Weights of a small transformer language model.
Size: 10 layers, 4 heads of 64, vocabulary 8192, 12.7M parameters.
Architecture: RMSNorm before each block, rotary positions, no biases in attention or MLP, untied embeddings, normalized queries and keys, gated attention, capped logits.
Training: a variant of Adam for these matrices, 345M tokens, 7544 steps.
Each number is 128 + 32 x the weight over its row's rms, rounded and kept within 0 to 255. Layers, rows and columns count from 0. Numbers have three digits each. The size before them is the row's rms in percent of the matrix's.

# q: layer 3 attention query, 256x256, rms 0.0961, rows 76-127, columns 128-255
# k: layer 3 attention key, 256x256, rms 0.0927, rows 76-127, columns 128-255
# v: layer 3 attention value, 256x256, rms 0.0977, rows 64, columns 128-255
q76 085:156088177120149103141083103155100182129101146152131117106165151089093085111080137133100122091117081153111137068146109136159097114107217129169090121150109118118153167118109090094098110163127116160171085177119112144086093092142113142065117101144078145162114129131126108118118166110084133041096124113096053134138152136162151107127161115140152119136131096167174154099094147133158091174126
k76 092:175122152166146108049185162124119140080111105152147129156131145141168151109161133116089083131174137114114135171123088176202130081107140133157127191173096156186157088158139158109116095107083141072171103161141139148129170151127126111124094121095202111092146088101147128085139128167119089108199076163119120096154112147077122111105126115145143105123137162147104159137137169058159067150168
q77 097:153087126186180059059106129141102117088134095129151125087130135112115128100096116148141110072138110119130150199087072139193119080143130164104130139134155114148092192134135094100174174149069105131113142149197176071201136086138137142082178142170120134122106087124100149147148094155133185179147144172185152127139179099125138135089101129152130161107174112124087152140156115175127155118129
k77 089:110120183151072146109156093128092121165138161103151091150123104194147083150174111158165141120178139093101072100179126163093168131137102096145171137108129157113090149175147149145139154093115134139134129169119174060151118119086134202092116108126150159084129175107131154169149068051145127107119126139169079118134145120104149131097143137113115078142110089201078084097101136134066125158174
q78 109:130081188149179195106138102140112153093131133126127082127155129115150113115159066166139096113123069145100103055152140156113093152103121113188188159093157139176146175136100144159091110161125086110138187178160147113117105116172109127089136162094102102054169141104114152108083111098071117201153071171155083141145142120104091111066122107158157128178196045159138150098113140201153134112207
k78 098:138116147179147191179136102083147138129127181175148120126163099167144087108128191115087153122117163098128178062143144161132163107109078103155148182085126099161064109154132120118119149101146124128125097125140160076139120080091144128160060122172108125112148101087133151148081078112109108129120164162199090134096147149085136116075122174147047136180110132070157097088104130124116155097114
q79 098:117150055112113142086126091152127196086184122130119115103144156085144132146110047133142106154082090115039133116122180115144128100128101112090123106137142117099084186131112126198141140132145132138036110151104145138139138120170100088133137164157145086124133130108093056165182128131158140220100104137146159096153160137120053177133098139145128126108107109141174148155128113118153080063130
k79 086:134116153107176164146097143143126204046111194164181176123120137160089073074140137109123151153056157094123144104118125094080122145139145105182152123105116079085124117130141113094166075101148116152067118138075174093075124078068156154109131148115103101173129132096168083106124146107131144170122125099133109131129112157159150146091159136104139140076163131088134102085124147142135109106094
q80 119:078135138100077092149122127089194128151103147143088137141105116117122232130117139129104154184125103145073084129143178124103128157134125093122073139211139101142129077135148127097076078137126121143187082136137145148080102177112171085117086077132115148157123178148127060097118189153115150073069127075158123151122141123144120110191175093102160102112084177097138129090116126124119144169116
k80 096:130093157181139106142200136089131107096101103173139142132115153099084186113139151134165146153102077079124158144092124150168092159049136146166132135157132118176158071118080123131127072132114113089167080151116145116050090161153139124100114154100150164128134112148179112071126162118134158094215126144077094165149119130123113133127160131061124136118168135031145116128122173124153125155047
q81 096:087155037113116153092161134155138161120188087159139116114136125150155113124088113137138107203079095118025137127089209137090103136122075137130112114135113153071134086114135140190166107101139131104061121157106084135108148120155127070131157167125104105121140110105083074160164126180135115210121085166142169112123113167167030135104102083169115098110122098155187129148131118140107107084144
k81 095:118144139171162144227065155169169136121124167152135132124128108127127084108106177124123169177116133090101141086090110145081110146140112126129155128116111111132148141138182123135193098092156164185113110170044144100059128101111074136155159128143097140162166141150088077127117081111111169148054136086132129091160086162105107171111153152111146118104142106037168139108100116104132139099067
q82 095:156161068115069059100125118106170133141135079112111168098145151141141146157077109146129121195104098138064093203093182125196124150122105119055079090178126090077121072112149147128142170156125151133120103128104100120128135129102144152189103085170097172177158125130162064128187131161135193137049143090144134093111116109152150137155116128128162126113070167118175143153169100128095126173090
k82 107:139179153085130100109159087107114131095123139079131159188118124139110165151162110101071124098118161112140158072160117143148132163104100084178137112110130128165104139130107175104113133129101057056138139098170181113102093101092251181099059129100123095115142143102165139084113178151133054109193130130145145137075128153160141088132155137077065138121110127124090087137129149104104100161135
q83 087:093097044117128130124096063124174155090150120164088105186168123150134209101060097156149091137103065090054155123121169124108117123170109116153126133200123119133106108126078155147098063157082119121131070144163139115083124142143162112091128157103149098142083129126119122103139171123137111186098061141157122132117207129148059104161165067146122106111110127141149133081146109102126138168134
k83 092:105097156174124167155187126125095093087047154135192154109129124139115118105171149156150148120142072134141198101072116146122084159100126135191148154176135088123115076188148140068181066077146107146167099110064190131091118094088148141133110141120121182171145127159154093097086148119147117112165128144121070126147084149105144106095188145068146138124160139063162133126097126112122139146055
q84 101:164186127102088102188063128140169108101124122124145127142132090167131144168118146072161165146164137089156119119132116161106140158145148139102074124100079137122160128082167140119128132126143156105182100090100070204095118172065169126121127047138171203182140147150155135111124168170116175034111120077106123120121129112143129083163143195092161111103126190138076109185174134079121093121106
k84 085:169147117135137150083189101129120180124149102145140132145170118129142185139132126109096110112078126185146170152147148136161131100101132086137042105157118135153163093156099150101145087102152167091160150112161124147102118121121209092124113168148102128111139125167255114144127189090109098071154110161114140130125162194170093117153166105096082110084150115111120100155162134112134074154105
q85 119:175150120138087112103183132124099111138111081116144167117140133170140148109115116149142124050167162115142132189122145094218145115141085167091109118141090115111085125136128119149204199156162186118140136116124114152145165136102099183195108139172153182131118136078156109158160095119158159132093107173195175107139095135105161139102078152156091154136083183130143108105172102092102148099089
k85 095:126080102088134101111114082165131111139128122036145124148083151116165124132105068123142112151160088156143076117118155090126154142117138117089101092139116140092151147123147111146104110160073108127107165131147134123145108168083127147109159113066111108127138178118020141117148161136151105149132148106147152102108073122151147150158145103117158084106109169214042153125149139161099117104147
q86 093:174133065134078053133126081118185205120146134113112157106184085130137100140063080141107120205147144135074092204102162148161100134159104086071063102199117151080061073108141170136163118164094151143178088132088103089103124125112146108131140144133111174138133115163116062140124149145110177117080139143156139079113122129131116121116129146127170097093096154140127121173164132151111143175118
k86 092:136152179140113091124168054154138128116142138128089120214066109152072117139133126118098142134103122114067148148086108171195111124052154094162151153184171124138127135119143164135146075124104102034141142148123152092051076131082195152102096090115091106173191171141162111073104170154132111123153186120148124096130093140123101128100172134075161125089111120077106156111107163078170100163109
q87 104:158099207162127123077181130158058078141140138132155085158152133108150107145192108106133123077164199164210145119163112125154127106134097153130163114066118159143147168169153102134111136103125140147152198077100154129154158112147075164121116158164097146060132123141097169147083096083160084080210116178122136150148074140105163154051105148105109143152134138126113120113105176124160112089114
k87 094:136043112144128098115074105176139149180183147140124112121124112097158089153105124157137124158117158167107076128117139106136163070165159110056065119108102154102140154075140093167119161130106148182106167133132131129159132156165041116106191108091111130093128107146050176168158100144140120122087133159132174125117150118103150150139065127180114133121092133160114144142107139149114137109165
q88 088:161171133150100171166138126128140143124117051155105124142115116181137068138136133097143110146103152108127165110166180204101108096126117162143165163145144193111097147126127178194091138168194147138179177094086108183114137101085061119151112140167155118070168131067117111162124091125075122160136078138081129124162111118123123144091097134146150122116076146113187156124114113118141171082151
k88 096:151112110163145169165061169155156165113151121107091118119102093076130073131078122109076166201131153114103104093082131172125117115147170194055057097092137152102165120143151148139157102105146075164113134123115132093117112120209094175135179127136119150148162125133066131147095103188153123114109110098165119115140098146136169161140086126130169096101139122134127156078100112171115110067105
q89 101:106129144131147107138096087089144096139069150108164139119112153117115103149092146119138125129144100164189106114166100087187159151088150135149115085186116036125119157161097136100110170150143092124138133145133143133097129111122139212152095073081108122152106130155178097135117103087139171115098162141116102139118127112152206159124096139122137134119055140122146132096085142160102108133108
k89 090:104142131077149113057138141120115147134095140080129123119116160067093223132124092112143112126150157122179116097151130132102180127134156113091076142100071189155130131098086139153035189152098115093182131087190071150165168154101191176091117091125172074090111117144105138107159133187195100099161120103112153117054087085124182126124101119116106116141101143142122180117177201148122093109119
q90 089:128147176152162176109155130127105143110100117197150140148165157109131162085134157164126082053099152104084190107199144140166094126161118142144175150096154175142097155209102114124135147112141077111089149098160124162193129098127059143114125135169150057075125097059081113168104093160124083173124108179111153117141104119098117126090138100130104135158120110102178132059103140108169178076200
k90 089:090107176142129082148079156158126139103146159093187118083118133101133060130131176155138161184144109094113076148110130086142133113156151190111111147149126124084153086126179120115133133104140143180107090171093122106110166141157069145154149095119114147145095128112054098169138057124179127159089115152121128116121142132107129165127100120138165084140149145154158106105079131127132100109119
q91 103:120117142121127174181102167106113142082107165172100081167104076134148124134154147062109128177138134119143118064151106158044113146142159118167120146087152145129169125105137127141116047124105114112165118110147150165092071152132165068043160114075181104130128146115093171085067180179120112080151125110088107171140164139112088126155190139123142109128196126147068135129121162088166136123135
k91 084:147136112149105187168148116116083130104124109201114124105168093174168134078112165150135127124078122109159189173152150145119078150079148166169100145126178107111110069139142119104146100112172141144166164122124124141110168145156116049174079161145084169114125115148211128157081116143069130123173116188123098186156170156143073057126186115151123122151180100054194116133078136154103163126110
q92 123:089079149100142124156098116118147125159138184137117118145110113070110161121125144102116148216109097170124091052124148138090115161115143090142131107162174101122160095102109133099064046096105059108149090156144184116099062128159196105067140109068119098129133141182104137086106153166103115099133175100129050155098161139160098108144170080091146124104149105137079124118098157197147103159123
k92 089:138141136177101160136185149073127128093113134167078115138157138119067184100163158118099118107089147081173197126149096201134066113105102124165147138114156154200085125093105109107117137152179131098168137099135118139125156090144159072113067164161142126094098100121168120116109100143091137116149088152091116171149161118094114073104139165138078169176141146034188144112104143123154145134136
q93 093:184121158125049125122154134087124079141095118088151152120100115169159184144132165098105178156197104176171117162145110142105124155157147131147146128090116139145165047133121105076120112103128139169178111111153100198107108188124141058121122118119150185149116123108137171135112124143138121091144145108167096159118124141157140079133162112121138125127200111137081079126128144111114147165083
k93 091:156162139147072135135114085141099116168100081116110077197102153176131194156101100117143123090163119108168147180128128121114106168080132088135133110119119137216127091140161158109109153169141122081164180108111145120126121175084122113144090137125088176154128114148173207183147141094109175082175147146068110129130154194157148143159140138099118150155106159129125132177127130095103118112154
q94 087:199150169164055183161146138134120099110098069131117158186128101189135140160150175111099119073120167101135186093107095119126149145152095171142129158072153122124101095181145159161129138141194162137134171090136088163090166146138103134198088126193151167139126108091135127179150107151157092090121096140098189125147097146108127140133072169166099154113044173085153166144152096098165116070119
k94 088:131075149174157147107053143143133194153158134057138120094131111126154089105100083132132140178132154182155111132155103127069111134172194196076071102090096135066139095111131136100108101130118128161106128124126109151138098154179106104159182161097089144144152112161085162140115128128128125125119095109154149120141160124134208171186079142129127111126094152158094121107134121181124101110146
q95 108:108163077058107144138150126111141105161110113110114117114119113174141167151088161107138167198141141080148072128073126133118151187103129160113061096125100071103123101085159161139149146106123156105160064155152097189087104143158152126139087102115148146162132126156179100101175172167126160091083153076170163122132168114168123170174136129131091132126093167138072117151141098092072088165043
k95 090:137104108068099157105147131111083163110080096133115101191098127140093214128126067129117113077121131131169162129164123148016138165103131114130106164146153104147149149114124127144062109117130102068174131103176131135149115130084200111091098165142118063120146131142169155078133198158113129084201118167098122137120127122169144084139150161112098107112135178114101121125162151155114101164117
q96 097:136082133149146129057114116112127096104140137161149108079104110099147109143130131098160123110120145127086098163120113163183100104099166113112045191096165113129116118110142100100138149088138110156115194186181139075119160130148125160128131129132158150116084122156212096061093149037128094098142191102079142122121209136190123138171097114134139186138160175129119133133142137147140138176101
k96 128:141156137119159180168108116072143098129136141157134178107160165056111102169194149104148143141169094163139089080179111076124195119183086103149117148089147166102136166104082171128112144154152096143077096103106133105167111105131081134134111085144129159087082076139148165109122167109156080080097151100179147184127144067097096101105042106115138116157160112114143141135111068128108165099159
q97 092:133166100084120159129097129119165166185124102113114141152139129182113087091147091155118110099104138101128118087133077125089132129145115097166155113109159149127162158131106144150086087163103162121127119137064074179128141143177116130122111127130097130141166101157093156183205118143175161160073048153226107133127094149135097126133148128089109062117111111096168121102103119137155099087169
k97 091:078135152105117066131135101162188134155164105079112077119126114173099145132056182146107125083081137102109172156017139147118085148059155158097061080162111128127119109134146080156147113144110158157163123160148127135102112128132158115148119121114117127163152170176117086134161126124115157135068121092104175086083130172155132135161198133143105164099092104121126117107165144180080081144166
q98 101:122143122101149146088143120125130119202127118128129160147105168139113046111193086178130093078133149087146108101144083087092162093184141136146160146121214176161152190155099146100086127160085105140090144115109134124183158135118106137105114091093163113113122151142153117124180174093164135164073099089181105145170113113097123141171101128132112105158145127120165118102102119134117184141182
k98 107:087120192110128154200086179134159097115147139193137169094131138118123091148095171116139160185141075129054097148076125069106151115163163144076087085132106138082153132115129119149160125195172130127088068146089116121114100133132108169199114124141161160153121158188120137113128160108148141120095163063160139134132115113124129146159121137114159116080089165118150094112150105158099097109155
q99 106:156139136065041159106121148135114175226137125096133139100159126177115103137193083161125129148133100090147085085143108108086106195148149119143145086142131152138179119166134121104082110085086106131103115144054114145151162135105109136086121095092100110095112142169137073109148118121180189165108132116189075153153089126117129150164141174109118099132131150120124151083090131162063125113174
k99 121:134141119079153120199027174145161113115182125131119157070181154120111139153064193122154160148131094113103091135054152090102174139190115097064093099148115133090158114090146134192173122144177166141095086174112100149139137132147111113208153134129165191176120151147143119108150144099118144142062139057112167135137118114133132163153138167115108125054122143081201100165150115140128111114115
q100 102:091088144051100141117172129129115118229111087134112172135112127100111120121136106196166095123129157088092086147129118078142152131194139097085152142084169121156154176158110126128119088110130100143078143180037138141125137133162110113144095111148103095088091124145130108136112142078194110164120139121160077157157139100121119161176141163125147100119126134108122145095090123098091166100160
k100 135:118168111080150125192067176131152104063161116164142159103148147101138119133040175095129165151115120101161112148071128085127152158149144122076071102110143130069133127076121111165124136151177141127106114068121081165112135120139100156178145111125147164184121159163091134155146157180122152120084156074146164143122117098128130120158118152109174128095114175114215116150148103131100159089100
q101 091:156151127180164091102090097138109143046152128126129098145113094154130147132118174134156146112105176126163141122095143138137081125078140153131144128125077135128098148104140128118181194147114151113185119126214107109141118125109117130114126132154178144144157133178110168152081109142025147088128090122140164092112222142125146094084122123146082175137116159138115123182169095147160098183101
k101 119:124158141150110117077179054128074112176113131113129099160136124117114147136188109134095089099167153158136134107163137184148064140117103083153153141129118113194098148172100136090114135115100109126164139127146139093134143116134153111062102127089136068077150123084131127129138084092104092148162118188136088132115146158126109106102110113167066159193138106144061132135103179108115136177150
q102 097:141112139090142193188130149137191195147161148106098135134218148080160118125154134130106151124099107159109083091136146084062121132107113117089184115120143169135141137120089128188101053144194109101130120125130114146134133136097114074170120135099157130083171069101136111118124121122103095199106109123145193141131128125073127080068135138096140085140162112080170108143118089147128096092187
k102 092:142112156162145113200120151155132127126177167153136119173096131145119107135088148122121168166164080087117105123089079104129158123101096102087156118155096086134178082153144182118156136153151192083118115123119093138115128171096092097159116091118093174184106149163112102089165148142132161115116134134161141112126092105109136133119135126061159116078089176093189155183139145078152138081151
q103 082:130103144124103097086116106154109171115100134168118123146140106147084173127101151107109105081135113140167193131116091101125085116135130199158094138197080073104113071126147102097102193087091108138175144171139110132104128092138129174095167102116091141098148132161112087091075113166054205088117103155139137133149145136141171111095133128149114146144140173134122128118190151175137138170077
k103 101:140094154212130141080145091150084118174079134111136071160124145153135099099177085174122118133156153120161128127139134117123118135116124141170167145141112113176129093162151154081099127108094070111143178163145174121136151158113157150102130142086146138084124096108178137123131064073096120142185108160097092116145120180126142117127092149151063142179139119125061103102114154075133104172124
q104 096:146155139084090166164124124110160118152181142146127143123169173113139056139131048119123148144116103157099075111151128105111131116141117106123169122118167124129200165123086135158142059167152108149082136152095119124104137177124124096151121144108115160141119113106133150130145148100141100180119109103171111161130103123082102131135166141115173114109113118132202125083065081098112122064152
k104 114:117143129070123106188087144132175119094152109167121154128087134128127146136075177142133166130122090097142122182075122116174150147122139091103129124158133102088164126061099154159135105160158148104116104123094116155088122132109118124193109100117085175184107167183101142129133186139116179112090146077134161135129125124110136128147163151059191105066120138109220117129145094114134127096088
q105 087:165098131153137145178164130110128152087158166136079131141185098093114158112103111105138132130095183140146159149180200163120116120133110106082092064184155144102096071072105124141122115176176133108118147044135090161124122082120121108182113163124164127116161133097102158152101106153120105152118120144119133091141135088072118128086082165117145108075116157111180117161099124137138144079148
k105 089:126102089142190134142103135152143150139182182140118163158134191118141084100060148135136133193102143064132089075091114122088139147083149172094121137116129188095143119118140153121143158117188120143151155086112152096075168082165093123155129109124122162155149117169112100119131133165100141129089138101138121134141102122099145169121149142063153112095085155085195121108091096151085150093153
q106 087:148129166187094092170200136109194090100166141217172145140116117100104217142078097110090138119088136165130090134083145194147156134064114117045142096201123122129120094095100121122111150120141108149131173059110161125141126094100110108142129120122128190178116124155095113120141129123096150080153166108138145127111176106081099179140143117071159083092054120119200123125117112142095175119132
k106 081:154143125129179096131126176089115092137162144150113162145076134122117091175130148164191181170133104108100096102117125080138213107147073129076162154115117180082143132095146142151149103131167115117127115105128145129172163191093100125179143130054131205133095152133109133105197125134096139160112109112131119147168103135112139102106117147075154158083102103110155060115151078199136157168159
q107 091:135111211085083139089083062115105181138114112086091077124152134136153116101137100105088091120124098143138110162141144068093106190135074175140128126127082078164131112147160102151144103142112131180169144143156090197081074124133123136147120124149090151084148130099168079143074127116131170136149077171120096134182107135106092118086169115159127158159178127170136151093126169151098114122121
k107 093:141099148171148161105169044147069126140093140177145138152131104139157157099148106198061120147102160088153170103173110173153126104104146078179145169119127123169120113155136162097086141098094135085123147169156168125110153139087140146096130155135140065093153069115181150085118103122098115101151140176104124133125139181144112140093136107120079108108114084085141167071167180122151160152138
q108 108:137127136126173122105138115164053132158133120138109056145134116115177130118140106105118107131116155170160156131140105165123109082072184143119150145115073175101061174128165113137141153113063106158153200169183172103110135094159112113065191172119097099091145132146135174126071092145073156156179133145072114128146106133146103116085118099159146156148178090193104127139162174153106146175141
k108 115:147133128173151138117154046128104135143085169157095086148155116141155084111158131151081086133100148147154150063168160207180130085137089112182140195136126130128104163151127112080101175093109116153153162126154146113121169085134130109098109131171143055078150114095133115123131081158087117129136121183180069120108163127106109128082111146166088148182138102104150174078104150102116186106168
q109 096:107087106165189138148128142090151112195160163150120159160090173097106117154092116140124156139082131125089133095094115155120164078157160094145069168171192118127130111105089123114104101186154118125089078162149163098091134164122143096098091109072126101143102148101114122083110172112165084157113170090151116158063157100148099128157148081105198092114160104096139125160075066135109160151183
k109 124:113141100113131121141117159075138082086126112156141168119091184102119144170112162129161170135172081141116104154100087093109174118110132146104118135166168107157166138108078139094139114143152166107123079157116083146151114171106114142142102059126134122204075162173138113084134174089184166134128156074167106122133089058114144106156181142091200121093149167115158108155116124122126141114103
q110 110:134161132120120149128129157157069094123090059153133163119104102157121168122099163145117114058183138107172163168087100128202143097121129190110096143108120157132122118206165130131153130147107141091103160137205119116176155111132105183173136169181141186157069142075121173158134072124101117101127122116148131136101082154166151144144049063149044169122144128158103100137166108096116144094137
k110 112:125162097141115166143125144143128110110119110089155115079172076129134108104127144133096117115156155105161088125130174131097079155157103150095131104107127157111090103167151139148133200113115143202139137081122162118189148101194078190125155160182130175100142169116065150217134072144124160125093087159141114131127122111082179141118093134179098137190124122178127138088132082150082194096142
q111 093:121113188100100157141166125105130109196136190101117133148108136104111135130186070132158144103172108142147056064163142150039154176114144063104170140121183154219128121118135091123100078139158081135137161147116152149142103154100135120122074145104102127116117143146097173102109145098138083153153163123186070177137148093098157107109143114070130115127194095126098112112076157172132104123135
k111 102:114104075111147112154085144093199129144161141183143170111127152108114120149123181109123176167091136113082115139122131120101170155122129105098132096123067109133110149098093118120129114122170168170124078162109108122170099123161117076125138110121082157179080100123121153139179162094153170103096190050150136138129151115123142130164165106097093138134117108055185110137155142158124138108105
q112 092:181153182147166153127053122153132165067090126108127120105140157128138031153165153129101125068091123105098158119149114098151120161074115142177153156134066112174098181106072191108172212144167112070125147139097177110117144141109147175124129098142138071097164091165182121161150125105132202177113108151116190107128100120103177162097121156132112145171102139113153136099145118152103112116178
k112 109:114154195110100138110186086065104140119081156124192114098133098176120127112179124137104093079155151110151152108159141075100114139150150118187130188096137084114080089160112153076080148142134104066155102121151171114138163131071213172118044121147150104083133145134175100127117140114140087106140109148129160167084149108152162111115142125152044114165124096159124069083117152124098127139086
q113 105:119159175102113103180135137127138100107081121097146177105095165096114137174148141162161150045185109109131113071182141094191159113175139108125095154151108130168116147174145113065187225112121115099113116134135134146138124169097145157136096051139144089152084099168095087114136147110181168063118122115114198093091121105150186147147104116089104145127084201121145088131147144062143123097111
k113 103:092135165132139086108068146091154162146139140148174140084089156153120192128103202095142132142140110071158104131153131088112163145147199102097045137151097123104090095119106109124077131159132190080133131149110040157135124145111163141151125051102150079119135132145144119152150166064139104098106163057119139102095170103168185163147098143098098127090128103191131113150175162127110068180109
q114 114:142092176169122129106137128161093136118163164131119123134157133090152142089192104124134098103129182161129148109159138123136091127123111135096172110039132169131122181122100079115146113126135112159090195081111148113199153091142086135115197156148156101041147069114081161139121087123164076160183085163102176111163149131047112093067107135137120150127174059133146137115117185143136128056180
k114 075:126134149152158114154070096174125143154178185112151171120093154163174022140095153175173196138123160091136096137117117095133164101160087106100126135087126114074112137138143124135154114138122146191077123129087140117117161137079094155180156128125075137119113153102110142184135074091136179150054136112153111106138134158123127134116108133162114111158115094163164074105077121102139133095158
q115 098:147075206148154069138112061091155107166098158055136130111143164035068134132133124145131103110106122187103107148184200083170120124130167087116174156238153133135093128157125092056052167167085039149131158080131196076138092127126145145098128084108104105119144097136094103146078120075101136146143147123097095089130125100142170103124120132085129136135101126111094103118123177129150157165112
k115 083:122153169139132066120182112097088103124091122107119139103047164091036132127120165152130130136150107055079093125076134163192117123099134127154127091106167146204081126170117113140084165173105077064157085123171109120114130091116140250084114074125167128112122100091169111118110133137173085089177139108094138167117114090101136105097126141107087161162101162127124126109099127105129127119090
q116 099:195138154127043116167121115119171129088111150123095105173119092167130133156150120056124161138176126139187120142126111146100121154128171105124113137112139159143144075101142115073109133139155133138205097109131078160086093145088144097126137065138132163135132161117152168084093149154113158069172151112113103168144156127127165082120148195101156121119137146148068116181151138102128139149088
k116 087:190135111152106185110194095101083173131122073139095141146158096140082179138093125110109096075110136178159154122159138154140094153101137097140111102120145149145119091127120179104099126120126133103172197081131157108115117139148157104137089161165083161127164090130242158151122132102120125082201124147138125143111139160153108106125124105093079142103146115112107100117098166128148128170117
q117 088:128164079090062127136119115116142152125084117092111152105144139125077167152081099127129148160114061134119089169089137105132167177128084138119068131197106078103139070104138141153098149121123147120097095164099111187120102139140162089171087077130123162174129118200158025109201177179128212123081123100166099107121136125149147157184140121123137135148086186121117145164148116161134080142081
k117 080:111143146104137118094180148076130147103129111093144162195075128089102191140148103087061127092111145110104166100170107131146165163120145101176116132124116125169113136159112126101091086101127128078115141101163126158119082101082180167089071134123134070126130140123154082069151179167136070122183101118119138126085125127160131133107129099112093124145132158112108131105135161119167112187127
q118 116:141151076093089135162080154126166178100148131133074114106150113111130164147105108106134139198112118097058113118145171145045125170149118099099055115142112162084127111088129132145140095114125129111114103131090087168109125126112133075121114102122154134153116140159093087095134179229156156103125120084114133096120176143116076111175167118111149083120125146157129125160158114109135114123095
k118 102:113189153131148142141156119100121199095163122185133136157135088173110150095123178131096122152062120100115181113143132117146134162095115113168115148119143097147127095146115130083172057061131134091128115136099168102074122107139179105156085170133099134137158113152220064095127123119102130126135138151144121115141154167145064096102158117097082120111144088052191107109132171093137090148093
q119 114:130081141155147148110144138150114157116145153129157119132163125087124141076118103107120103185128117185074164102158151140086086150147117096095156110127178165126112104149110078109099059119122098153103167096108151098140111082185113081094185159126116098094144112109059109097064134169148095164188136125120105112140144151089050101103136088116157125092165052149139153112079191166146108121183
k119 095:102132161171161078158105116145127115119197162178124122121121133135150049141108177137177166203125137091088087108110088134151125121094103131133160124122141132128109107102158106126142135134167146162117107173088138099079133116133075141148170153112092132153110144131115099158140054099137168179066124112115111109179150149117099176132103132135165138125128099061192141128066126106147138131124
q120 109:082088093120211133141108137135127115105130166137173076142062145070141087107146135108166132151089100123174089047114081129104133099110173111167144130141144117171133169105090123116078083159074064112155113180155170089095093113138162172023133100033109083133115163151120164091074171109074113161134158106121065164106172119143137151140145141117153098119181125168112134113071144154180135147149
k120 091:127163120111112177143151154081154100108083122165105133101189124112102194113138141115119108105109102140096164130147160186137089135073138157155150135145150128153098140124123111130114176096165167138188116126155088118178157084132135128139096160188151149092101123088134100150113134137126122123156130153151098183145094079092102097104155149152140109166180140061164131116123101154166165123127
q121 100:083124164083133145096145157119108089193086184113127092161103106139125136111190176109154171171141167104227091043159126128119115146103136142149145109062129110168207155123134113112092108104091118136208108132105128155119118128112168143078136109065125115105124126170130182085115120124114083080142141129167109165104147134156176116132177151125105139176172173118116104073125137154159113175085
k121 089:117113068110097162106128112108155120183122070128104082159153130106152183126109100147162121094145115172138114129141136181125130079079151108101107164116104124163172142103131097151125174171145164144155183094182097108173137148151132082129122133142131167070089146100125152149134163162121130137129142157107087157098138130104156125146154144153105100160125170197110117173101145140132138074156
q122 107:139124192130138133137152122105098085160074141109153150131100159158124092136162198080138162059179140132233124115159095116119169130128171177184151139124150134181180148141145135106116168167106120087202119123150092144130070132095133155109092108081104146127112142129178180142093100097105143079176159109136121166115125129128214119101125154115111162195175182123075076097113125110129139163076
k122 092:152142088080104139104122134114112089157105053110105095141138097092155196152081085117118091083194118154156146152164139136115168097123167150096087118096167139142154116112125101146052201142119141121162203059170088145197146189146099151122125138157116133124125139125106161150155140185142108074169134154130128158062129103135168117156081109163136110109115140176099152159157114138101147103139
q123 098:103105213189178129120164108116106090138130139158159075152121153111110122130200141126140141072141205134211155088143090130157121068115156148189170167084132108199165214169127107092115165142144118139134152094168187107182124124140080147134113123109115117078120118091147200140102099070134104120126132181086123155131134106120194147122108139139104168182146150108124155108101143130192179136162
k123 093:126080085167113135081101189101137120171141146135099141087158124099156078124088098128137128158144131184087077131140129060112145125163149190094128146134124132114154156127119120139112180172107163209088131105138104111187149134153079133154167103117151129110092105087109142180135118147146128141110121123131135182142126083103185153104087116202185119145139142202131145118077125175147171117190
q124 108:191123173157079162129171111114076088092084084131098146159114131205158102151173123149146130062168138108182145134185146141151151134139151160158161119131132179146124130152121125169147197158175141111169156107135148133137128148074101163189092136148143152111121163073134155136127092113128123119175105154168185131136094124093189157105083162137119145148127189119105111109147142085166143108096
k124 091:129084099127102145115092109164108113156134106077125084127136122093150121171084097120126123125186125146139081130129149112109136152124205169064063100113111141115132097108171139141110137135103108141101157122136107128161124139186086140140163133092100165124150147121024132152116108170159122124138147109147156150094099115137182149151110114147149075105105155183050158130089118194140078081111
q125 094:140113219144188139128132124163089120094115165144194109141163134068127088092161113095148106053166185173165137080207144131163127113159120131100152135117125169087139170170134092184151133142129116134120166088091167139102115083125090151099147150100149111063131092113042191132048114100160090071192117185070158106150086117052144141069108109121153110136143158122151105094137161093143120079136
k125 094:131101132116156101176098111169151130161165132115057117087113123107133089116111166166147097159084120107108077117103143086143156083107176127073073109136157167096110144095179090159104129124145175187103150165123105155120150162124059123122165147131114162125153108103015153147156087159135154157082151144139148147169157150102117134122101162142152140096131105117160143062081125169127140119161
q126 102:159112053118173094184053115109167158123144128103107137116108130106124090148076120121103133188137119160103098165075112161119122123108177104116129166167158191107118073084136151092123107113098124138124107133135107114089093109116183120099186132097136118183139135138182150124117181138113125128119181081125050123112178132141101102122162145125157142108159057139086119166142098155087143189133
k126 098:155212145149113138133155124089091116095069121107135155172083158173088142106174133129131090102133123133168172161113128180156092168090093115194194131124178134204106148123103165072116127106136105052146139105146124144156127122096202119111091109175116128157133102133204131121109155131110107103171127157116090119141125131155085098155147144085123181159123116135108110171141105075122160183139
q127 111:153135137107114090173123180132086107179106149109127091151140069126167145137195139068154124144152204133201118049161132144046112112140161128100183130122129161133115158090161110145085094105140161140204147086079100122155147115125122113100118142121154114089132121150079191132087115118135090069164147102069138142147137114120138102134149166099121101158146156114115117168138179082164133121086
k127 095:135100069120085156121107136136161182222168113202063119136118082130149142132042130154130127139075137124112095129122143148167145085133114128061073139079118138120128147064104093163128148200144122156112136123141088094101183136171121061129169127100161160104136107106104163134126161166060109135096133128146132141138160119123124082112104123150128149142117126119122129162142109120114130086114
v64 098:151123144114080054148146158138107107129100160100085128135120125096105134137178162092080133112169180093142142139170195105103111088171153119109140109142109130109130114168143126112100192147145093102071134066119159104106155117100110132131117057172198091109145136125073078125133130123140187098161106163037196139132075126142186166106109172098075128132090191129100104159147124107117051116070